Part of a small language model's weights: MLP 256 squared ReLU, tied embeddings.
Each number is 500 + 50 x the weight over its row's rms, rounded and kept within 0 to 999. Layers, rows and columns count from 0. Numbers have three digits each. The size before them is the row's rms in percent of the matrix's.

# layer 3 MLP down, 64x256, rms 0.566, rows 54-63, columns 128-255
093:490461504444627459443533440523526457484467527531378390511414449417482428485456516525439578501485527563430475470452479587496500512505383491590396501557416544577529441493589538518431529496484544463482513516532421528538453501394429425461579539491471485485511611417468414406552429517472516565487525454558523450571530500488508517513474454529451623500520479457488499480392527424512536584488
106:461540538569535474556591565454540437448548539512564545503550526534492527504474565463461475481525560420521480620522499546490506526447538517507507576446492504524471465499484479503506552565493532478444501452490470565491484524468449598532512500484490509390498503503571550552523463551461543508424429421490602486508531492429462561487540497572494419610508629575529520567548480478484484505464
093:483482568523502549524503446484470495483475492477560372473514478495511401496482511507393478404480502399550536509455464469529493518452482504564517451442472517538477549464476591535466377490483556462525539473530540477486582483591594490494516552497483387518504585457508596491514450527503451463455529477549537472537496490520507502540558410387407527499466452445473530474439470478490559433511
103:463532408410539558527484429485506503517497658466423492515491550413458419474456443570475521443526466524530411434546496519483442517566560510448528482554595534521577448431514456542507445525523494476450541535486434539509532476483572452496503630456566572585499573508512520442523455465528500396467540543516524496482434475450488559526508542597486530498477524591536562506454487501433581482501
091:502556422452503553495355450495500480446516470469518553590442478527457503513485486537377531447529596421591462523505415424554468470566475455492560506467439500556477542522549436453492502565447438491582546565508346486524541525513511436550466572465537479506504487461394499461431499486574583535460531600537473530514566404499537440514476579525461465495451428531485385468374454505513566511469
098:501571496530460501535575482487523539524513464539428489501478583453458497513535485498419476468576583531588452595554531430452499530465447550599472515466470397551558537480493479522502449567497494514520463486561457443431498579431461509457436453525512441479509415471516493547451490495525497423401452469555558414475550447445444471587552463540537500470414471421479532563522584472488465488593
104:571513598488518474465479553494440486450475529432538436481576382495555491511568425569529535512530472474400494521383452535535433457479435552525458440487517562511506509473479604543503563477571439567574502513428438519553517443504501466480565536478544471544496513456443437509599498441447515559501592610506509482497540470512465531559481541394521491487389513485462569456571539526583515491487
098:498484519391518463485585490478479533527535502547601526491641497538498479481470478512425491547524474556408519518411558488482473501581466562481515481502463513552521530533513496509483425440513530465410377495528585520479502502552563558547449487518494466442499404532506617495539442453488599603522478569530421505462537454583401454517455549531436539515502481533530417551534556511599512426478
088:495568437545451499595498544526450518512476522499447463599563475550470448527420452524539459495491520481510484499474500502477404464404471499482501428456425513555455525513455427491461418428446517516481520482556492510504547525517555479569422510524491497502499496587484481568476510534549482463453490504391484572424588551491483529457450555392488531524412483382433462581531495551360541449442
098:568543517441528544520510449388528509600431529462476491568474540456485486472546510533485561440514531467424457514416512495475512447515506433556537394521570512536393511458565440486580566489524476452466416532460525479445505574536496463547608478595522476478504511547494523468469467470521484559454453454415469485554506569527481619554509577389489489468544496419439431437424487497505470490511